config = dict(
    n_layer=18,
    d_model=640,
    n_kv_head=5,
    d_mlp=2560,
    activation='squared_relu',
    rope_base=1020.0,
    rope_fraction=0.5,
    tie_embeddings='early',
    extras=['some layers without attention', 'local attention windows', 'shifted keys', 'gated attention', 'a norm on each head', 'value embeddings', 'hashed n-gram embeddings', 'an embedding shortcut', 'learned residual scales', 'skips across layers', 'capped logits'],
    init_std_up=0.0143,
    init_std_down=0.0,
)
Each number is 128 + 32 x the weight over its row's rms, rounded and kept within 0 to 255. Layers, rows and columns count from 0. Numbers have three digits each. The size before them is the row's rms in percent of the matrix's.

# down: layer 2 MLP down (transposed), 2560x640, rms 0.0345, rows 614-695, columns 0-79
# up: layer 2 MLP up, 2560x640, rms 0.0993, rows 615-695, columns 0-79
down614 103:088134106155187188128094150119125148183169078172100104123149096135167123094090137083042069174105108111130098042108105151124136094133102072122160132170150077112108124140123117136189149171162162116117110118157105072121068129123056096151114114
up615 092:158049117083047103120060138154199130134146133093159171138129106088139131114150140182108123165104117148047096105132101141163113138142142141143122111081147143107135143109082156126105147171085199170164126149198134122116081145164151166141099125
down615 096:172131143162111181117178115148119174126142125125155175152102150197124181077065091147132143033124173109200113124102186150169107165131118130148153173167148174096098110174091130119215137159123168118128141082049183113149128095138113111150129179
up616 095:082136075107096170105130076128141157080084155132128114131078137122127102072115066125162117112172144095217126167077151177129133113065112136139102080110160155119160132100157128148128132127155131168155112143132158124117070126082129138098102111
down616 102:183099141125158110109166102118136082224198066127136147098112154157154152109118131126065150126066094096117144172128211116118122153139121106135139099100151030150111115145128113128142141136170087111054118142172137214132127104134191215110149149
up617 106:093120099143146157095133143131122139111090132158148108129135173153106133131095169079115150111150112122126204171126147148133143080113189136122128058147124149141107188130094151175112135130151144104041239159161092064132081152189136098103079122
down617 100:167135102058133077147120141176130134121188200115116171176149053071121120126201154098164166138141109131119088089081106092113127129143148110134110098080102146042098188151123077154102096086045127156134090135170156123114108073115115159142117115
up618 102:160060165109113139102140120140154130125099125090127119141174105125056083134096109168091190121154118145108107136112142137165094123135125199104087146149099147128168119131182173163123072167100125121126078101111169156163151120145109151199141144
down618 101:103191124068125132178065172112122192135060101129098091112081126137209122167124144184147156072134148157079069134137146125100086126133106116114178081144163155140118140104156130156188092177135118109154129097096085120153130155144075162135111131
up619 104:118123138132108105166167126130180098139104117160180098128128194205100026066177127122161172107150126171155100172133154110155102142054134167163119171159105142139118144131112126108081068125097127112115101151106143138104083130134121147127127093
down619 106:071166116142099122131098105132107074081091170151153116130114184134124209140082148147138136133095094081171061140139087134127094154104116041178093048132124142106158083088123099132143088106133127084093129118154112091197110131165098096131141111
up620 099:102161141085188157151155152165162119167075136118103137141144104077132095125078087104095081205181104176043206065099153094142161151082169076132114113117093102161175121058162153169129133119090145128188106168142154116133104081108113142154156156
down620 101:140104153201114140203123161067102047110135142152170141129117100127160066192150098168170097152135163137163104126131137154183155106113114131088141114128158089044112130134133140120099124196087080137129110158150090143147149143122158108095118085
up621 103:106134176050109135131166161095122094103151110072148126114154099114096090176086113094138149150186200120100129126120102115080083114135094184121100105166111144145170128178120106127123063167119180146101091138105191104146093102111111069137141150
down621 100:170122135127115155112078168134130100067118170126161092178112162196077111105180147146124085112128142181138162095199113153124158057149112103133136154149117095128112177106074095144161158160170131144134183186119085158111104129102111101138183109
up622 104:165162156134166102146151170130097100125152130091055132073140177128153083109098160094145181111092150160127107117175108122146142105126128097088189055133122130201117100124145110147130097138132048133119118122170121201152099107168132149130120120
down622 104:136119136100132133118068095020140119156173128093093155122130138139123104118123135134111147177123178120135106170096120151152124123090154156105083139146086140056105133107116099132148176104166122131071102167124121129176104153101063142136126178
up623 107:184147181168166148099171116081103160164141161184076149122187126160123114164093133060123073153073117126165132150083133092137116147156120167168170141082140133180051115071093150139189091175149067092144090163169086131150080134143099128093184164
down623 115:136132102095133208156129104050148149153095094150087151131147125124173112193141129112146090136126098170105082130089209167171163125110145110135102151145128135143148167110122110141125083160107122085114134164078055148163111144152155070143167155
up624 097:173105153117097190118128085158093078128169158128063213066133071184141069055080152135088131148171162128148119143087090161137102140139072121073101149171108166180091109170177199128123137108089107129130133134162184221109094129125133101091096155
down624 097:157172078155138086084138135066120125143097092102168206146101160171174141154182127112154189122142141142056054144114126115122134185163139120150163158143120047070122108035134091185125092149140150114137066133080129142124127186148112126127150100
up625 103:126103140172112175147093171150152125091089103155163178094087140113125147125134127099137175085148094174137101094129109155125129155134113183100165146117114155123179115131098201120172079128169134162151137101124143116102113081097076141116107157
down625 101:139086110115182120060165104105144099150138144125155123182137085119133138155152129097130155180102131127127168175088160161094141178126117124153170153113190094163044124140110119142110194135088106109119097106103121117107126085058139147104111067
up626 096:134159076165103146130158075114162147097100105121106074125143087127079130123131128091130148095117140122103142081164162124139161155179128160147101093067135093140091092154129111090145120132132058110136118100142147140081061141105180122168148096
down626 094:146144148145017098149214114153128077193099185138111135190126185154153144179153168221111160128094129142159136114138069134122148176101140109122119150124142114115169156136106159157140082126126139064126140108174155086074187146131149092140129132
up627 102:098133149053152075120105126129138152108147096135139160126171077140087140167198134112085154117147087141129050119173123164148081067161123124058137176135108196083081094143090111120160129185102131099071103104162138132132165155146156147145157131
down627 097:125115118144140115131088137123103166180126150182138119097134139111141125107042161149141120161166075097190159098081162124176099147162090147146115097082174159093130121131092138122121140122113117086154128090107181208156107149116194109155132151
up628 093:135113181127168147127137089077119091197165139087101172146110114165185081157184100199154164081158123175101139162092171124112170128147145128115126129134115184120088184146154139162110173122107155182189152152136106145107150137128141126156128125
down628 096:101163166165140167141070112191123111159106118200064103148102193115135123097072152091166136127088153159135090118107103140177138092101118134178109133118105082095108078164110127142113111047135193128130152125136126150097145107093117145154094085
up629 103:089099131110067157144082161120100110125116161078104108121122059117116130146103146150089123147125181093105116139208138117161114148124200139053099117139118125149103137115133128082115160116086112153093189109101116133119119126140100101146146146
down629 102:131102106085124132116089156160148108172132154134158079134178119139120114097133114168163095105139158173132104159135149105135146064135189151142144146137156167097120077048125156132204114127149141155182068143146126131089119121137149125170127105
up630 103:144161147106134154087142164099140096151074098135110103173148157158035097133151152152077082074188157154076161058144077101097098110114168142120177161157125105123076140115103122138125072055137116132116110129069127144110058080108071156143145131
down630 101:162106128092152108110165160143189163063113169115082100079114124136135146154150088109103130149146129154144152181100113132125126167133120095125118145127132117134117113136109105108132166122119116115145085152131141164137184103113077137155123091
up631 103:099144198131116092129177100174034131091171118097192106057132137163142145170163186114139083118081110100162170131107114167114086087103100161172123156125067086157080158217113127131191156179095104143170119041151171158151138125109109083139120129
down631 103:108143108138122085091167123115139191164113136194167168161164083155164133154083128120148097154120094128119134117055165130140123109148178106102136139158175145150136134181131114129138084108094094068208152123096087085119077094096079080109083119
up632 099:124164121101133118150192153134101106114139133141091186087152106142105153136110157119055142081104169154054109115133148144120078116126146141122165129146126115146148112095158113146113117090055125110149181128100135108110139137096114164072150162
down632 099:161119121152117092112093068129171169122172124132110183106195173138131142109179145113118186141170142150114107099100159100150069100114149110129130118149118104072103150085117057154125134117173061084125152149098128133175129137107135112178069139
up633 108:168118086134179076145159115208130125122149139137176099111169113066106101137177074153103112137086113079124087166104210144161110114135106119149114135078148129068064120099194150173167174135144084138154103092151140144099165122114135097124094126
down633 109:083106156127134120110138079170140152135124127154099166154123146134150090111121147116125112137115082131162124093137187141066072073110168121117186145196145074132099142164128076143144164126103120100164122081149119087068050144162034153093102101
up634 096:158096088111087167183090117179135161084131160159051119111162165114162202136137149139156147153075149098136122134123146174139095151124104105114139186115158071107105104146109204096147109110144129081114093171113182074145144127120097139147091100
down634 095:139163177106118129095176122158092084178168125122107121107175134145109125166144123139122080148136140158093112084054155133092175090142104142162107113137097111088132149109165089133097159129143113130160169112083176134100204124103136094161145172
up635 097:115126130159151152120139102136110121067124121169114128155095203124117143162132172156107147135156111172080116162168118139139145072107080126156068166193109160099137141098149113129218165021131155131214104119140169110152177129123109134155139093
down635 098:116150156051139141171093122154148147120175148093123105124138116115113103104186150150070175114095085080113150169097142161126148118173094118108199142084152126126142076125128232123117096135134127140137109106070079146095131092105123083106091142
up636 106:099162098148146117111102151119167119078110101131110133081125119171089101140081153116095151100147175156129079137128171073128078092111095174099168120143095163145081131039083113114167124179172114133123149095125154087105113100092094130125180145
down636 103:122129173114098126167142122086140122132191117085148201172239117141107174099106156121177111104120036100126157151166155144157123179115174151131121132093109090108154147171150145154157188052152148114118152140119092162142152091135147124097109128
up637 096:156158115132065127111079087152147146082131078098111133149098153117105196129127125138173092147108114115088176176119118092123099137158161117164135140101120132174156154099121129140063149128080169086092179098133164154155167132155116110171190138
down637 101:141217129120079075124117180122119122137148126113196169176131106107165103151120123103140057165093112138120081132171097116147156088184138113146153121112145197088081118149148177153139116125094175106104132106163144141079110139135176096204151125
up638 103:084149122115096144168084154143145128107151175104126115084133153143089154100124122124117176178085114093131132176140107111103107152134097185155141099113124085183113146145132154198083110161175122210105134108149088062079142190109118134153116158
down638 102:154162117177139171138124126180117081202111103081091116147126123138129132160084158109088156179154118150140156104164118171085172133140046076111167156134103184156125166145131150085149059120109130132146060129128184163180109131152164164171138135
up639 103:062139103118108187083141105103152131094170181134113173168182108151103085171100183168125114122170117157073151133129138207172147141118129085189120133147115140154141130115123094123099174108103118102130066118122143085182095079122124109121180135
down639 102:169137179120098200115190156078153107147138147116138120128105161105131110083071098138111061161089097132064079168096110142106098110127142191093090144120120142162137147150146098106165136129157109172134056088188196102117101128105154151123173141
up640 100:160198151116118069153129062146076169127088120117092201079137120165123109088118069067103076139170102153126094112153186149132139135162112191116148124139076120115127086154136196118106139175174110076131109155128078145162197127093093188111128104
down640 103:119096128137121180140151105111168083162121138135151082150108112125038169173116095160115153154140143101095229155099151140116140112081112092075136149104143163122156170167121115134160053120111135081143083112151113097119075123160130151077124101
up641 105:170157128122120084154092074167107147103081143138125153107166135095145108106097076137144159120129130088109140084097148097129129108175112150133088141146144120141162118075082160103192119105106101080122115143149119138121118150133088108163161138
down641 102:150182195131113183106154113120123186179131140209122173135087120130113082123126114116093090086152145149039122146135121134130132107122160110181079143102202131133124181121117143140190094123120071068151125135166066097138168150133136060123189124
up642 107:141167052125108162132120097097150111167092112089107134120097120152150122173124075113139176089112118140176113057148154150152122050088098154130160130186139048141110129136168106113133081157126114145078152114085154118129166130114154140075114139
down642 109:173106115163129182106108115174093135143077079167108162172171089159110140146189109139128124138112146114096160134116166138084134123111107113127139199131139166118131150106113209112103195097135124109176014110117175156072125089117119109154156083
up643 067:138053118173128132096125089131105135094096151087138151125128133163110087127159079162067137196106114104147118117140131147112122162118129209128153122126104171128110160076130175107171202095203147079112152131115069106076148100187091039157074120
down643 092:131112059110114139147138178133054081181095093157112099140117143112113163113151172159157064113122111107168052173159136179125093083082137098144090167187071125170034056122193154129154088135079152096125155094115126144166119105154134182119168140
up644 104:092099213067164157153200071044179187151119093148142101116146126123111130109133104131100181082163212157118141137107103127152082102110215067127188109136084154156125097088129084165114090175178131133156091172201121097148126050096189148129188139
down644 100:140163121154108126124093082119132128122155113096168102090151149123160210126094147092078138098145110070143125108089108069121116161148131110128140131162093124108127129070153149168149170122043094156095131087140039150087095203089091150188154106
up645 101:134119118140093135124125117117079040124151108158101120141097184148081172101129140121096144142188163156096130095079144154169122118100148075096101164127115131178068113139058131112138151114095165098178142138149197166108088144117126195154121108
down645 097:137098125161117139150088133094128084083117121058080128132167123191155146121082093074042166163061113174083152142100110141133156173089131146137171081106162134084101121118085110138136149096115091110089123118102136111117215129151115103117057107
up646 099:092161109076104160114120192139175156116128142187056137116098150145150105129093106106175133151189164100160057118114167082077162132167151174122125118188196149125127155077112119093129094135127108167079134093132158075120157141124133172103102106
down646 100:098110128137131098125176147151116202160086157096057077102125139147149074120144142104146138117156191106124137132132162134102145142142187130184123054124114056112108123155096115124146089176095105110155130154080142201101108123165060043116115066
up647 103:103137117128166189081113130112097106132106138142144154150174136126099183104131162139129138116149218136165120102116118143141131125096106110114130110123121156095140111083135127160102123165159130130143135127108184142072141115143149111084130112
down647 095:127182163176142160078110164143115097133161113117158092143108119029083153096154165119116151099118150045116135091170097187141142147105164162132160130073167064145102142185087170106135097104158164119095142110138112119043113150151157093154142123
up648 101:154053196069081129130206112116165092176145137190120132216155111172153151133167114130108068078129099164113100150140106110112116153098084088139129167159123161107118171152099158129131117118117102074125126186132131087136084098167162133083100096
down648 098:081125081162141145103094101138081139125122129128177150144128097047131080093094101148129093174084156172131089118176154128152111113190073087123116084140097119113160094136106133105123129163105157133138130138149163067175189129086119142129096159
up649 102:101097131127123131153157139107195098133137166169101060153120098129154135136141109159147148143103086122094125098149116100037157115116138172090200145147117114123162149125153120136109138138115130080155130114112079113071135135179149138118124131
down649 100:094147130045111063108187104117138113129130118150148092120066146125190093095165084132178106144166093086127184079162108131129112152097133105102136081123134166090080172113130094216116109107128166104117119141111098082160141194193144187062115172
up650 103:159124145112112168133092128181109123088109085137137105196161134170013113156187162191097149182075148090087123122070091115096141085126154189180107093153146138107185087090134137139130143116173135148093185072137158148149112130108098143150179169
down650 103:103155140128111124128084180079125073180113145141155117115148108148140125126117092132117114129131122133132150167104141121123157097101101122145116171147084097182148145076094052101135199085142100066178172161135162130088128115131184112174093080
up651 102:091161101145132071128224143102130109159072097144131158127141147102033171158122122152082120186059107160076170187150183118127131149133127185143101157145181107142146111132153109089056130106128127183146064144158094118109060060100115112078171119
down651 105:080126112119139129156106140108133194080135096088097132140160095111106157139112118093162158118177135159124157121115086135184143134170115144110082125167110145151144155149123132114151108101135097182188169054103152204106141134116064107081087148
up652 101:084059124121165087131126129136160115118165080107078129104138168115151077116073117123159095158083107131107120062087161124102135072124121093123132159164086109164173138108109171154122140146161151164183128151103093125116091100122095130131093133
down652 099:136121131127116148105215202139166171180132136155042198104162114084150169089193182202162083078087169160152146131182172113139155143123141080117137130152167121138125121151120134099132115117101180132152135140235110122156175121112148115138098168
up653 100:103177119131100160183119179123114118076116055166114106090172115092136123129108113181141168143059099107108155133169064179073132150153086158092051123172137092108065154091139142144151103082132110149149142133221133158108149112114172142140117138
down653 098:090125110101132140115163145138143174127155088175084170140126138130127108058136080107113141123160108149182123130134125134133126119128103115136189170136140106141105146111074108197084163168163132150160124113137117100121132156161124187132102170
up654 098:080113141149147158105129124149102114098155095159127097107180127112071081127127090110093167110118146154152133153097143127131105127170158097092032082137211147116101095165118154167053102057134138141156169177163196114107226135188149153115104107
down654 101:108117120202115165089138220088097118145121102158135108196141197151091104129117170133137111139159104149148115114100093160085186113082072124103162128159093139106128093110116142158071130113112184067120104161125096113155147159085099061118140130
up655 104:103097100110096078159158197176103156124157198104144166107151132130176107095106137091114115083177101146174122058157086168136125157145125095144159095170088104043144143058140144130132114144141108134101103116140206150251061159084143181158127141
down655 108:099135119083118100138093128139153126132072126119153119137143140141145106139179113111189089142101109055142137128132092118153077092127145158113110171125217114118150165092168148147141148118151129158079166135161096125118085126158151165195170184
up656 106:183095097129182128109137160129155122142086103061134152151152114076080119129125116092143166161130109172135121146121126154148156099124160162116128190127191089125138134145139102111136111145183071141109103153121117108182117093132126117170182070
down656 107:153164075109165146060105192179179104153061119151150188120074106127092112169207137115164158086142134189178086108129152152171042117106133096133136107082107121126114183138146124170138126194184181121118143155113172146070164114180163170103161087
up657 105:129091178121111171170129119110099107112127094147112117112137174080154121169143145191154139155142169160144179164074171121108103206115062158081162204145103158142151112186110135160089111200097134075111115122220130141106105137146120074190125208
down657 101:137041110148162140176102153199107093095162141147101137148111139115143159112053094090159167106097164150161099155110080160045152166038158112203154200196066114086092133133074063108150138189174145086095132136195094135199201177124165178137109190
up658 099:179102053138122134104070132127097093160161118092109150088215168159113100128103111128093163132139119122116098167115109144134146145116061119176203120138091077076104183109091182134113139108122172132142082153146141098151107146076152149120107122
down658 099:059122135147113177082125092095086138128098126116154126123135118112118089119185143073077073167099110114141142110083097150162145150169064075116158200178150119086077076125140144151154120140068152173114086161112119106076135120133095063095164116
up659 101:100135116144112151176125155171172160058103092126181084164112172139186146185131128123141180158149146103118097083107143117083129112126173142136141089115189125153154104166156115103159182138144138181106126092204171155104164180099138048194129163
down659 102:121152121145122188137086128161118074173078160123098131138182130138187128139089057164071084214094095128140168165080147054148184111112100157156074098139191099123115125133169096147147179146119145099177136128164187138098186126160153093153136120
up660 093:119116139161112155128160130126143154105170123105080140106196144128122103100167084107132069120125129142147096084149142128111186161125133165179081161095168144075086212112139086168141053149094082152137207109175134123127105140127108132086046140
down660 096:169196118129175068137124109114104134143084118147127040114132158137103137077074165161090134171135120133112125148153159095121166128144151129084141095147086137100101113131116146169109093176115171117093124144149142073127132038126183141169091098
up661 110:096156090114079135107128088107103108081139111114066158110078117085121133117154070140124141074123080118153096165069161103114135161108139168127156112082153136182120176134097159152185112137122095169156142169107149068058099157134141049153117115
down661 104:107066169164077086140136132109136158144122211134099123096101136205105152135138125135137130088181050192118126146116095185140109140174114126117124169146110158083186112139153148125113078110185199148128095113108169148106106191148143153058086117
up662 097:136172158113175135137137125111177105169198190120115160144167134124167119124133145133121141082077103103060114148146144071113153108137095150104143122134122141114106150223122158165126178178127122083119083107126098092116119195100125123104125126
down662 099:037115158075173117080146135128144098126073151152130153120140127136148101118079112137164162195087125171110097100120121152184140122146111130143161078211114107102131100108123101144114108137110166097104149129143089150191105079162158090131124132
up663 098:077083124078104111187135115231171083188180143150162129139163087139121115084090086140113157106112098123129168130116149144132139156120098124071102153205132161121084137061159184111094152186161049145147115128119156166126168078149106124114146132
down663 101:160092128213165086113071188127091154070134152151082113086102167142100143139182124134148118077090114133178094167166143082106115106114129147153177079117138110102134107177103137131120122145094145131101172118085087155109123064152077156084170123
up664 098:140091105112163170118145156117077066098110115136109161188126138114123182142113073125113085122167210143159156155068158090115057171170177135067103133091132122121141084096129072119055139084087145121148098109115157139130115169125134142159140069
down664 098:121091158144147142143068121167170081174112098100156120142126094132146130116144117162029204118126135137125148136059173151163091152122172164130153080120118117161134119177141105118147150163173121124183171126105143109093161141130112096136143176
up665 104:130127142086139158140089077154090209113117167151065146148141128167180133126103124097102164109097086115125126160171115160104125157102121141116184081068105104129102136105134122143159162140051171144091154058144186096121078136135147135087164111
down665 108:168156156097167107190110126096125080163077126111146167168150095129089078196148168101136127142132097144124089144154093093136159152111141141138132155129145107159112105140074147166123159104098122151103117073169116202127131111114107141153090146
up666 110:142079106119121145145093113146156082124090085165145128143123130167165138142133068081156047154162134148146119096117093158057139172088118145124103107180155148114091162157070136106130103076179166146135093136122151117144170117153154099101057159
down666 103:096111178151112160141175122093116133060139110169198128188112128149080111142123175091132112162129120102142142150133096105146169083108085145131139159136127124129118098139114087131108099138163096155120143160136091147126089131127140138161126150
up667 093:137107126139158146172077118171138115157125071080140137130089152134101170150158141135109150185115180117145144142173129196150112111123159146116137161099125146159087125143103153132189110138135123167163126132172159098127100139135134166128097074
down667 098:152136159139104094123125205120123095187157127127139107154162096094127115126155091117174130116079141118139122145188176147150122130116137170143056079086105129119135117100151115120103153064172171118109108065121149116155069107110102081135088080
up668 098:127098102119087139108048121112156132128172163139121143125178158134115103130128104134118108136093084100128133176181096121104090100132119112137120146165092131164109116149145124132144104143100120170137110109091170151155132158112111068110114128
down668 100:121099125140155130150109169113125138093088171102136138134102164143102124095087072135126137086177131184168116150174084139103103145149183146131104109124102115163092067169063183128157105097019104088098083125148079171107099176182087220112096133
up669 100:115131093131148136134152074118146152129174130105135095152153123138087133114141143195105124143087065064157133094144150157118176095120136096084126112124102121104091100118174181080141108105151045107167095166163136185119090171121197141124147054
down669 103:129045180116129132132107133127153090099120090126180135098140152159156109136143083094117151132140138162085162134219093141152083103132158061121165130108124131193107146134112094104191161162097096128180133090131088153143140104134139142053113072
up670 095:096130072161159143165133167095144143169141140125087146156117113178140122103130162154114131118129126094136087122070157205086060121173067132077113150165164120127156254105178094178131114107162158177146131090108181135057119164094123091173080129
down670 093:134132131104107111128143174160203163136140131115114172121153170171141215100106115104124201085076094103096137138145170160126193107148191144138119141173087163124096125105102183116104095116142160151148155113112145165101119145152070075089128124
up671 102:131110169157134187152090141099129101073141085096095194181178133144090111116102140032109138061143105119125144083135158167101140083139079099113111175125149132110098119136123082158099114131105125154132096125115093114141187121103184137143146137
down671 100:116117125102083141150149112081114153090172087151180192138119140112143196159142146136084132109139143134157121138159079148145129128087135145115097128119102098117150118134147143156162092094115188181056111115150127069102112118179148148098101101
up672 104:143135141119126127161131144121114175098174118121140167155220113159114103098144153172093203117109128158156074148146097103155154116142123097105166100142142126123110137149135114134133162114139082175081077145153165136135130143152150147130088148
down672 101:123112146145109137105146170144199142151106113090109163128108109083114151127155105125129106160140075174121117084092095097195125147207123096121133133161160129118094163107078081106115105145163137147162102127155150110109106131095158142079149135
up673 100:123091129140108108144141147162124108080121145142121102100185168142137078109103125087099130161160185119125132106139103105137151138138123140180128129168192161183155146150142153131112069116108115069135112150128080182167120094107101184138120134
down673 102:148158090133096031135109115142141119130168151138089171173076085158154126110159121075150156127124137084139168135117172048127110126096167155174133161122090158097114136103151088143157150138080142144087124187173111114080103196134135105124122138
up674 104:099199100145144101170108131173102160114088155139089107122182182113125087111109112150107123172165072155147108159168070122072088110051155083138152111163098167117114128101148093151148138105145101124177113177116154105137155165095111082111064149
down674 104:136098119181084109149132124079201117127143106126161156038134120125181100165114118147040154192167169189078099135181062117138154152126085143149153110098137109146152096181111152104107137199100180152158102118151155205137135114094159104102110108
up675 102:154129135134169102083106088128118129091147104189134055164093163115130141104124187098077083070159142139090129082077146099131117101111134103121129126117112161141140064065161145183166149161139101124215180170121188144140092076165163122086108121
down675 104:122137126087083156113116098188137138117155119114083121104103149099147120168104170101100157109093128091127098151128131119182121169121132098064113091144130185066118028141128157112135147132112102119107082126135206170152146109118114139143145150
up676 096:044103089132122073149160128167197088189141136079156163120143126162119166101178131097130112092135106121091095080094117151077075147150159115129148100155154176163115089120066137170105211114141089145138128116140129117144074103193110099166129111
down676 104:126118175153144137143138126105130068157097127167167190166152103175115181146186123115164147169160100128094109154126128172066126104171179158131114097120142139182120105208124168156153138120154127095136192171153116111137179136125198132123077149
up677 099:101094211117156133145131144084136124138153113091141083121128117100158158137045103160137121074095107174096081164132171133084102080116106169108104109127129143116122133052114161098126144060132166094142124120136100100141147057117129115123123095
down677 100:197106065107117116112092091145101150185088175091053122085114176116089111123145197175158139103075142142131181126130141190139135129172109079110095098142136143112128104191094112139130133132098169153111154146120110114127193126074126122080086100
up678 096:072104102109112110132118101133216088114135113155118154124111170145140233168122126103094081152145167168170097116143143147117076079139122142063112145087103170095099135107210128127167126143140166116101131132139178052179193174137134067141126133
down678 098:177075157120123147107117156175107093148131106133072139126116109181151113110056061157128148151142088158071096133076127164115088117148131145102112120120133116148128136154113132135156138153091171139153198098111113157112123129133178163147129144
up679 105:160177104079142076099153159125092104099133150125116161158113072087135101144123112212075096126132158090134146186171160180060078153112102168181085113131125111157199162071140134131178135128153084147147110090095200140092156133149132166075098103
down679 103:135137113076167138129128110163135096109156111232127156173145115107066094125161139131142134145088093171113119095052029112059122137136159135111108133158136147102157088117130115124117123100100129164113108070080120159120163151166042113180102100
up680 099:094162169137079086160110126137074107122165119084149117137090154116113075071166170152131064103148114133157153206145146103085075151154157183101088182124113125201100168157147100124073150150100126124176081123097109069168113153177161136160097100
down680 106:126124052120073079123135158142149163121128044058163094141117125065092194125074151142106082151100115161130122129185164118125064115129181101167111179137101136106103074110159171101128087110091109104098118121163121171063164141133125112064137132
up681 096:131185164111148121162145136119107194113139131060163181159121188146101149128094134152087109151194133101109116142132112137132128131128106122101137121124162142119148174133188146127132132088104074118108087161156100138160079111135151116111093095
down681 097:127079110093109127136123104060119127127099085200117112103094139140124099148121131082115153112099090123142116123139126135083157106179130140175168064106137156121109039142095110113131109137113109107116107108140152166109150165133114074121126119
up682 102:179068132099120115125108167144150104079141107081144152102145151137111114100100112154163126090099146089170132141122122150110149130053126126105071142090111096059052116118151170142085097160117144090118037096106117096128100102093138099126108151
down682 098:113072161112129130147116106083122082082110123135157136167127093150085132145153092096089170116160128168090109091167126203113098179134122086164125144116147219180144184136115106164157156203150012110150168115151142159117096106089109146092093125
up683 097:113170164084166110130177125143194131152125091117117145139107127132093109074137114069172158159145175112141124146129118144071177120117118106037161178113162126158165127157164156146134111082074162169166072132090082146106113126134151122087169104
down683 102:181118105147158169077107126154123146171139126138087153159152155109104118138186102092112127115110127104140108116104136125087088140106114177157120114148121128154163123079172147102157151111148126124172127111179047160138129102072183065111137136
up684 097:129144142160158122162190134127136102085130156092087143095166110119143123152127074156113149130139203122116102101090136123126168113121135174103185093135108139109194148126138193146188084127184116138125113182137154129124135133059136136173073183
down684 095:157085133081101122075106153116136068187100112044091059159129092108119125194142101126118091155063127111075115120099156133091130110085121140153127179152165184108135083075159093148148157104150079085084139088116117138154124154166100090128117118
up685 102:176076058087137130130094166112084134154151149109155163109124198116198112131181120177102153116084173138078115128180164126115131102143162102173136173153151136111072179150111185124127146106122134114176118130158133104119146135148094159153080144
down685 104:104123189142102124095159145172143092131128125181102167110133114128155108105159103091092117117145092137128149114079153141131122112073138107116107119089117151106153070122157084188117109146087158076086111166103185136117126114111126127081111134
up686 092:204156104143141135092129065110154057139105200138093119139116156161101090129135133111193035108100202113073149105229162172110099130155103119137140138122103108131188132249168104106136125095099158098126081141091128107161147123193134186127135126
down686 101:073068185128136145147118099128206110179185142077151157146151150116167149095131101129099151158151114147083098107113129186105140046091102099116177101096132149129121080091115148159112149119177128112166194090137112153141105129076134120118150143
up687 097:114096116156059082096108097156153109060193104089121025197111110120147126128118138122145103147121147087098140153111130090105144061124140094091026145101133121086102169131130151166166150018089158107134084157103119133155091134139140125141131148
down687 097:111144155053171146078051179124130138164138090102152094127145076138117102155141105099096161129177169152129108086111082163137085138098079168125132048127157113139195096046153118144142077109186084112143144102115132063094097134119133158136097126
up688 097:158113115129157087153154102151160082102086116058160181115178159125129162090099125123078088114137115127142118144135147113111138154096106119108139151116178153145124144105175106146122070144130077100099107156234144146089140121138128156108196112
down688 100:142130115197155109127154133107111119183124130149104176057111200157055137186149134104117117111110106099154118138148206135135150116111159095106106093096135079122141134111048155113104118159144189143119113161086134066144117087161132139129116121
up689 101:061209107124126092135097091150160129104126127129059106150171141112100177129134095114134092143110186095112144154139079108169088099113112069115115120145128091138150122115121119110131133137092091070127119145140156179156179143141147109156208046
down689 096:231131117100080146141098142176101163151169139104153089054125189170179157116082123173137089140111091097160176077182121129140155179142119147129131116083129085088142139102121149107100152113180084127142124155161134113145118164152159133100125187
up690 096:184109117160089177104170156119119098177105118123106179163157118151133081071164159066102129104186155064105137133180123120131187079127109123145132131041120125091138153155125105145180107133092140155159174067119098117082126170063131107140155137
down690 100:127131123116112111122092120133109131166131091116118139192145115115096079087126169106073169149058128147082084121103159155111165105113177079112145079081124123192119072124092141206123075049169156144114103084146149117162169162107104046091100142
up691 104:154137169108118181161131134172124102113111128148060072159083117151191128126144110077101161099079166158178138076153081124154081147139086135067095162157122145102129098094142125084148146127165092117138109156151138145154190129117137119126084093
down691 103:144086135127123118097086152061075088144119133110121121163108111122077133094125128166151141124137150123162104147139129128129164107144143100076141082135188150153146173117133121116143236132117095095079127083121174107172186078128165143116142169
up692 098:091078160124144130128174169111133107134160118105120142118121161116139118103127094077154163137130130159169156104112068122088077050118169096114108137119133126169133132141110193127101162217068144091107151150075193109079096135133187077098141132
down692 100:099073129120125106157097127152146124172175144126155150126150064116100134115154177138178156110146163156092132083147125071182139125159086099181133093177210155110075112151131148130106156120185131094057138090110109146112143097130085162092132153
up693 103:131087135117147203100073098098110121122160118101060125114101101081091135149123186186149151083166191141145127110157105127146115104132096112193112100123109166175109126145121155163169117134110091160125127151129122062135119162145147176142188093
down693 101:136173110183132190133165135067117133126195126176120148141045133126136133167143102110113165119082072126099135099150168143079176074128137147157165141130070143124088063136169140154114102162185124100174094055123166101152113081097105092160126154
up694 098:097175147136104098153164114171122180193171127149115091189116093157088132112110136103143109136158168196071139145114093160122153180104122146143094227142131070139156097151139147169110095097151107127159096110057072102100151144144122164134129133
down694 096:134165152148148139139165017114128152133126171058093095098095105115146076092131146103141143142079079149128079109148140115158108147118174080104133075175174111123184156102215140119070124135100122104112140179150198133109146096153128128114163179
up695 100:127140149088109075098102118138116122117117111138123099113102141181117111124104137136151143070142162191085106157166155148166134088162132094152070104144182134139123178152147089148100125143120136116142105120101099087111122098153136108143182095
down695 098:106080115102083144078129070071113148113112155139116141126092146116147055170071100119175180145149130100107132098106128161087092088064137170094167117146054120161147130100149124107110154117107132098150153102159158124098115111146099117119083158